{"d_model": 256, "d_mlp": 1024, "vocab_size": 6983, "norm_eps": 1e-06, "positions": "rope", "rope_base": 10000.0, "tie_embeddings": false, "parallel_block": true, "optimizer": "soap_variant", "final_lr_fraction": 0.02, "seq_len": 256, "dataset": "wikipedia_en"}
Each number is 500 + 25 x the weight over its row's rms, rounded and kept within 0 to 999. Layers, rows and columns count from 0. Numbers have three digits each. The size before them is the row's rms in percent of the matrix's.

# q: layer 5 attention query, 256x256, rms 0.122, rows 0-24, columns 0-127
# k: layer 5 attention key, 256x256, rms 0.134, rows 0-23, columns 0-127
q0 087:485492537504501505477512509471504538514448477497488532495501491510524500526520547462537487474479542535510445464500498481489531460495526493525491513493538503515503483499503465474511490491491503523530458511499486512493545490469476503511509505499585559497491521498484518523546489465434500487500533495539484537482495516498510503480520471478504531441526468483552512496467497501519511469529
k0 094:456495464499477522534521534537525486465529482495493489521492486488481517506541466452512446489499436471536563487508505497449490481512498522496516507493552502513473498493494478536498483466494485491514531503476484506476481495526533533500503504511506535459482532510505549496492504450508512520465515569488510522486518510513511452530512492483462541524494453515525493498462519516485514480484
q1 100:531510499503485549492506538523511443475498458554497514504460481522506506484496502521459488491484454498512544457528530494475525541516496519491506513511497536531553510475509546553488485544511459505498520502506528503521510504473466516525482527496477480520560481496476500490466516540523527523505503531486529526518525492477491513533480503444480508475483465496506494519487491526481481527496
k1 076:477464467548551482472488534534500498522515524471532457559482559502546503543517486533489529453511493495502538519525524497480500485486514491513508502500502495519470571505495520476515499562527490455491484533503525442528537465469508496510490488489525540461508512467505527512496514484533519489516521526497517498486525517483468473488499495486496521499549581498523487496513484483520522507535
q2 118:490478482471515474446490523486452503496484460491491484498486534503518475508474517496513496528462474476543515514503474492480468476489514514437505528525461507500547514559474501494520485499547491480501516490504465477509537463510477531530514479489545466518563478481457501488499491494520504505476497525498498504503508500494472503505497508474527475457503487500471502525538468515517528511512
k2 086:458508508470478510515537471482509517466503479516495510511502484511497490455465547492486508552514517495500473443456493499485475482504526537530515545529517473497539486462510454491514464472488497515503506497516553505470495519499532494518518561513499490551499495465515511481509500481550520507490503468516484464473496494496531464533500528478552504491521456548504516496487530523489518464449
q3 081:488480483493518456489524475416512515497484492473531539530527524508481492516493492453516525507449497532565464493486479536564491500481509545467528494525508520466512501517505503563475492500473455500509536500547473533486520491491471494478480485525470498478520510513520460484544514516517471465482505487499511497481487493548477495482515485485516529474472519507544499464429472547537505493460
k3 098:491500531509497505491521480490525526515495533491519504505521544511492473493555526533495492511506496509543452500496544471479556469493499474546471474539511435518504501567520487509454491450528478506500532515517502499514516512520497488512518475510550533531497496470533446529495474499544525500483502463515518481531528491484494494543505519500493519509546514469505578503486478491513482518493
q4 098:491511489522470504490486502515503511456511502488547489412511457490451497524462503489507484562505478532483480479509435524486455523515486514522479496537507444533469495554449485462525494473479497538502505508472485519517467473489554515530497545498555505535493496489490525497521507459478440492458499507503485507521475467457534523516506468493508512509483478508532515490519525510501521470477
k4 090:522496496496494501503523475476494485525489479539528471571529479556450474489510522500502490519464493513485494524496559493477513513466529545534518527461517474525518499488450476493512485509522469519496538478487520516489481488492493540518488516520483507537523478538464517483445511506505529525530503484497511519529528489523508509516460516486476506497484489476443481489473525487503491507533
q5 119:504551512495502487507512470504461539537454437527486518498458520475457498498498510509473469469546498460499522510504532448533526522509534513501528507524528482444509481469495472490514500480504538521527514530535521486501459520491491519446481512499476492549485489488487477497499495469521499501489515487471501498485495490513536512498490519510548522478472482534532515491529510495490473483489
k5 095:523496469488548530539520483495531489473500539475499509503464505503495501492535470492440529505519490487451497508519500523478497486522527453570501472508534532503484508522486497486474496516499537513534491486500484466489512510466510455533485470541447497478511543477498455519507527492513514501503526544499475505478485551523511465502534457459462509478514521496497526505500463480509477480511
q6 113:536516475520521529535454514504525468494499513525519523507521507443516581527539496524543501495488536546495489487499493488498550494501528522534512524482554475504442534468503517498430513539440489481465471469469509502529488482537497498488514476530477502487498492533512484531469523512456514532501479481500493475510481519495503500485522511542519483562505525503479510496490521507470492530483
k6 105:502463495491504509498459557486494514555507482479485502561489560507546471535499540501506517493474509503486518528505524486513530494460478516508532535477494545498460515473541538504495531534500484479527474500503509504514512466500516512493440489488521527480511521476480527515497513490512545532522534516477541508527504533496478520504520530497480571495536561452528478501520464489483515515522
q7 094:494472528527493474513494530526476477502527459507534492509492493510508430476491534483521528452492508502490461494501548476530449488494472551502479497515482518494438503475512479470515510518478526506493481466477526499526473485482477540493515483513556477492475502484469516502503546506466519538499515507514479507501469531497488532521457502468456506519454526466524504548457511541467523503509
k7 084:519549499522478502525448504494523489486492489524497537522510500487525500482494479553481463467481456504537522457543477478526516519510470534524470519492518507487478472550515514511456530479478478492490477472514511492482439516516528485481500480513489492516485473474517506506490481549480495515511499501507514514555499471458487450535515484483487465543508518465505471507475506487481489514511
q8 093:532536501482523538524448515496509488485514538517502474518553510468519534489516529520500500473527498533469528501501512509489568493521528502492509537495528479457447457493526456469485515503463484508496532539480488530498468458480450485462461535559525498484514504504491510499497487509472521497505451486472508475510468524508466459545511517521529509544498507490539484498525503481474466474451
k8 094:493441465507499524534513488477478468530505503488509504511477516468477514530481510484451509450496509510475537494506498502522500483474455512530498495494535444572479486484483473465463483499513502503495497509479495511515521511474494532496515497515511519542481524511468486496469517508540496470532498586490488542547532500491535487486539467515480491519511525492503474474445502541526511470509
q9 090:547515492498534519477526492481480494502484483515469489513500437484496484528485488512487479507520500505513448504533530481500480534481517522446460480452522455474492448488486473491518537460424500512551527513513504479506486518511515470467439478477489513488470474470505529520511544501506459487467537497470496520459538494523476476499484467509523481532520478497525532490523505492458515513534
k9 089:514520518520530565514489482479491498515477555533536517456522530497530509493520530511491459506512501519477546465514475496496486479508518514549522488530477519528533487506483500482496462486492520507465507502531534519500516456440503509516481516492515518449470567519497527495507484494475523493537500506496544484516489535506544498499493546503514529535519486535525519499491510470510497514504
q10 088:474509498483480518523528496534491454467507538514495484498489499500521471435521458425491535499514528513560510512522534463531486518558448493483493490472501482522482478471533469531534489487528470512520489478490476503485498526479501530514532481490479513532456501494480530458439518480480513516511493493523513474514507493487456558517472519504472502498467472526491506498529468493524491469531
k10 094:478494533521486481486514527452507482504523504519486484512524510529509519475538497531538456494501498472484508528505506521528497469495511486526500546558489452519504496502501448518548523472481524493514545490542511510513501502475501450501485489496489486461507498492520473462562477523471489517529483525504500472494478507497543464532488491507518435527519466525461517503494538479516527474490
q11 083:509499479519554483493472504529467480492438485482508476471548490458496491472513488454494495494494493491490513479535456489533481511447486508502525557499529498526496489494491512533504504481503526496477479463496521526513497476501438546522525473499483505553511507511473512491506491483466473554525512511509509523498514488495518527517543491463485523523470478549476491509522499529511501528517
k11 082:446543463506474529462513514461473516544516512467516500470507446516494483479472489496464531470511554515460495483546479514488484513519487514489523528518503538483517523511476507484471531495498523510481500519473466477511495500525513507476495529512461499466495521583537458518554500507497515520510497493467485506467487536507517463492470461519494504497488463517515507491515510517464488485512
q12 086:480577519541508497508517523496480476520479506537500467484523498522502467513514537513493499496465538509505478500510496506502520539507471506489500442494507502540501494515454495513447536507538502457461507473503459519544463539521519448507470488474475483527478460513529509473512502506504511530508520466490494483481496499450459507471477482492461448537510476429492509499537498460502464576532
k12 079:507512502505514474481488464511500468451551511490497560511483496466545504488508466492542503498526489501485489539525478504506499493523518535500519569477451478519500510509471528505495508505509438514515479502502574498501522470508501515463549461508463488513482565516523522500498479482532484483472483540530481502548482504518503501466478488523468490506526481459505499485448489480482498517507
q13 082:516511452501487488524493520460548523511489484534526544469508545481481483515526478489531474514465541477533511457535518497449502522492510465475521520520489531487480472524539475446535525512455473501527490474520481472518487472464493422492527507485482509490503542506528507484489481480481470530498527531486473517496487497495514481458503503508461455477540503527507468495488495470486494521510
k13 078:483489559502515498505462518531489502479517515483491519497513545539454485495553533460500505500516507528485466480511521490481509543510560456520485499505474538491532577525522453495518488489517488492505518486518518533496508470487498519495519494508468493485488474508496497470529482511460535537489492498514401531515490474490505564512484471521469497546488514520462510490449500479520519516515
q14 094:531538486502463505483496534490522460485531487520489473492504564524505518501529438513485533506518447529520492547501472502495516521494452474510515497490493515530506495513519479473501484485507494475490481497492513467462502498505516496473484512530494475490513468488477501554433522495523492494523501498472544488510507499452517487525468476469480441479496535442502520507510536533490493485478
k14 096:510488495438491470486498465493565527555489513456482498489518476491469518477503552527502505504486522512525548505474470508506520517505454488499474502506480517546477518497491492502497520508529504463514508510439473506523472498471471542501511482474486476488475523541539476498485483529511517517520504520526530507515532511477467518546485485493407483513483502490494498472478498541476505535525
q15 102:511510554531491491469505485528486447493482477531511462506515527492514531485491475488553465498510498497522515469499487498485517519496514525484551512485512458520522480479507516527486532515481444454529456496423483550526485512513519502510494517502515520446490459506480499454468518522477497501481499470541507483496462533504550539509499499507485511498509523459471538484431480497481520533502
k15 093:531502501454497523511466492480551480496502520470489513513509493467510525482510518575488498469472539540530497518528529472503527492502485504537525515490509497538495497479509537504524570519485514492469445481495457503507528500447539508509474492502518496496494486517491482472473500512507524502488526480476494485491524480486485481507502504483506505475494499501492493490524519443467486477524
q16 089:482468471507493488466477498498525503501503502464567468546530527541543534510480485476472482549500494535569491503526483507498526481478470527452505486517495521498512471544479515566521452508498484505540487513534510486516480481471503504476515473490523531490498480477526477491518476503536508465494508515504525520512515465488519494507539520529509520523477516519484504470562504491497474520486
k16 094:516470540528498531485480528514483467527544486527498499496514496501480506510484539492543523495487505547508503489463528445454495498505452502505476488493504506525464503475517500486469511542481522487492470499518541519495502492529493504480489497498506561481494550507539502496485519491510522515508477503546517501488484516503436438487503500523507508512485477476478481522497484502468455536511
q17 084:492473493485503477486489514503529514470508524517517500481520506492491446534449508515478474560504487510504518542530486523464469482474507466527545498545510509498492510516503485491514482497506488498501480499471506483490515503494480503486468445494479516522509483449468510502472493537530525485568466524493505457509485484519525428595464506523514545451525497495539519532459474520537501476519
k17 089:512544503515505500481486527456479512495479430510511490480526502519492497469476525460508516546483532490544463530438516520505504517497494464505474502513515521472506515550480519487513505531494480471531505525511499518497495552494570497539515556539513489465494520542550505522518494522462542522481505495493494502457501507487474503479485459495469489498503445535457489511477525581461491494519
q18 094:502491547519472518492499515489528477485478532488515537509504524493511538490524487482494494484490519532493507517518545473523485531500477517553505531500515488499463504526477513487450457523460511526497482514490499509527479460480560476532482481525529476468480515431486511474476507508463498473493484439483490503490492449544461503504520517451502520519502522511552524519510457468513479494491
k18 089:505477517519505464460507505437476492528489490519455487495462507448493512521501531477503488487550527535481544527524481507479517515476528527499535486480516497530512521491539527515530529470512483477526533485483489465458475531487459526449540525512452500531518493500502508475498496459520464530488491559509535495474533511478483492483474513527523480491563499490501506505489534536511476485482
q19 095:445497487565519484473511454515433544505475488488512510513494507515492449488498497542508484482469492523471472489490481449487508507486490488499502470503483494544504496490446488479519444497529524479503507495563512507475497523466510463498525474490561454511473470504509458496508493547510520522479527540523534494505515531527521518533499504480462515458465467536531493498502498524498506527473
k19 104:496514524475510505475507479463494484506449496555526502445528511514490542500473501506478476521496529520501489516468523487546513491480513495491507505499486523491520496503448455521555494450511503487534496494530463530493457492522468493538499510481489504432477492506489489516508477442539488478477471482489507461477483544503513572504491535532500463521479461554486570537528530468498465479500
q20 088:518550471503481473473516452481500516506479513488479510458477502529447455549446503502513503506443455463495506485517535479496487495485524533490479516511514477486528501471515486479497512442509468506535473523506466510485521494522482484515477468502522524492509466491488446482521546500535494475520529481505498499473552505517466484545498505492500433519520543514554490503491507557493489529516
k20 089:516476534478529544467519482500483547473482511555530507489464479485470538526547483518514517496516539492513503554505514506494523500548522516490488466479506468480547487540525463498487528440516526455478485518482521518504479563527436482499499495512576464495495548502536517472498521511505497536488528534497470466531538517489517517482498489467495499483536573468502480503506459464510495501494
q21 093:543490534487536514535509536509521510557459450480516517484500547503536513508519484466534502517466484533475521507549482492473501474523550485455471488520541467503454496551518469533544473483498495522488507495516518498538512482518522521507518535506526503496476521477537515460478523462532479508476476473501503532474492539456487506481519513478533526468463451505513499440535533485497473496508
k21 093:496546465483540487465520515483479491456525510539468503532465517495508528524540522488495486526483489540518517515492505508512506472502497503490524463488525508553501531532524464508499498534481489495521555538513478527489515517513503530523481529508527488469473510489554545507449507472496512520499519498532460486499483529552520510466483496494497450509533478501535491551506499537486545495474
q22 093:502497538536532492518485487491499511505485480540516466500532509472543460493492535476505499514477525519492514506466493508493519468484506526519514498467537508502472488483492509483559540501541488538493514451471496517474514497482531512455501527473465530538478509507504515500454545437497524518522468463515502540502482502564470532518501488550502542497490527470529492512522489518528511481442
k22 099:493480483547513519507498525526540531500508494479499534520524494497507491519546547547497538517510491508465531510509518461482465477473469524520463538513505519518497529509486522471435492536518511500487456523525520485520551465531493530500501477481510497536499493492476530450531465495511514546507468459492500509509548488507473505502512513527499516471490513508518498489502472525498492499522
q23 082:464504494489474506542486552549487501511514472504489499507538531496562511542533524506481493526520498543469529510476482563511563488561518511524507505491478498478470519479480542489497530548461517501453482513508511513490502489492508513502565508504512488513516531529515540470521483513492507459526494450529543531547499470529485468488498484508505534520472549473478503520492531479463523489494
k23 090:508524506439524507461540478533509501448531509503472503540503522472491482519494536522477529508555505504502471544503486495511449518464491480511489496469481487499561500467486509517512466507505494517510537504494484486484505508482505479537509486525501522502481494513478509503514506542551478514507546448496506441535502539484507547524528500464530487529540487498463508499531503474510512495492
q24 093:474506499499475492543495533513479502487509493504500509477518486540551503572505485491468520506492538486550507538513520480495475486458517494483538472500501499493537490482528485494515511496514530536471478498507451495500503468541486513479507525501481506460494507506481453477491523452485495482406536482500465534521501475485551452509500512511505513475546506510465524518506539535505491487470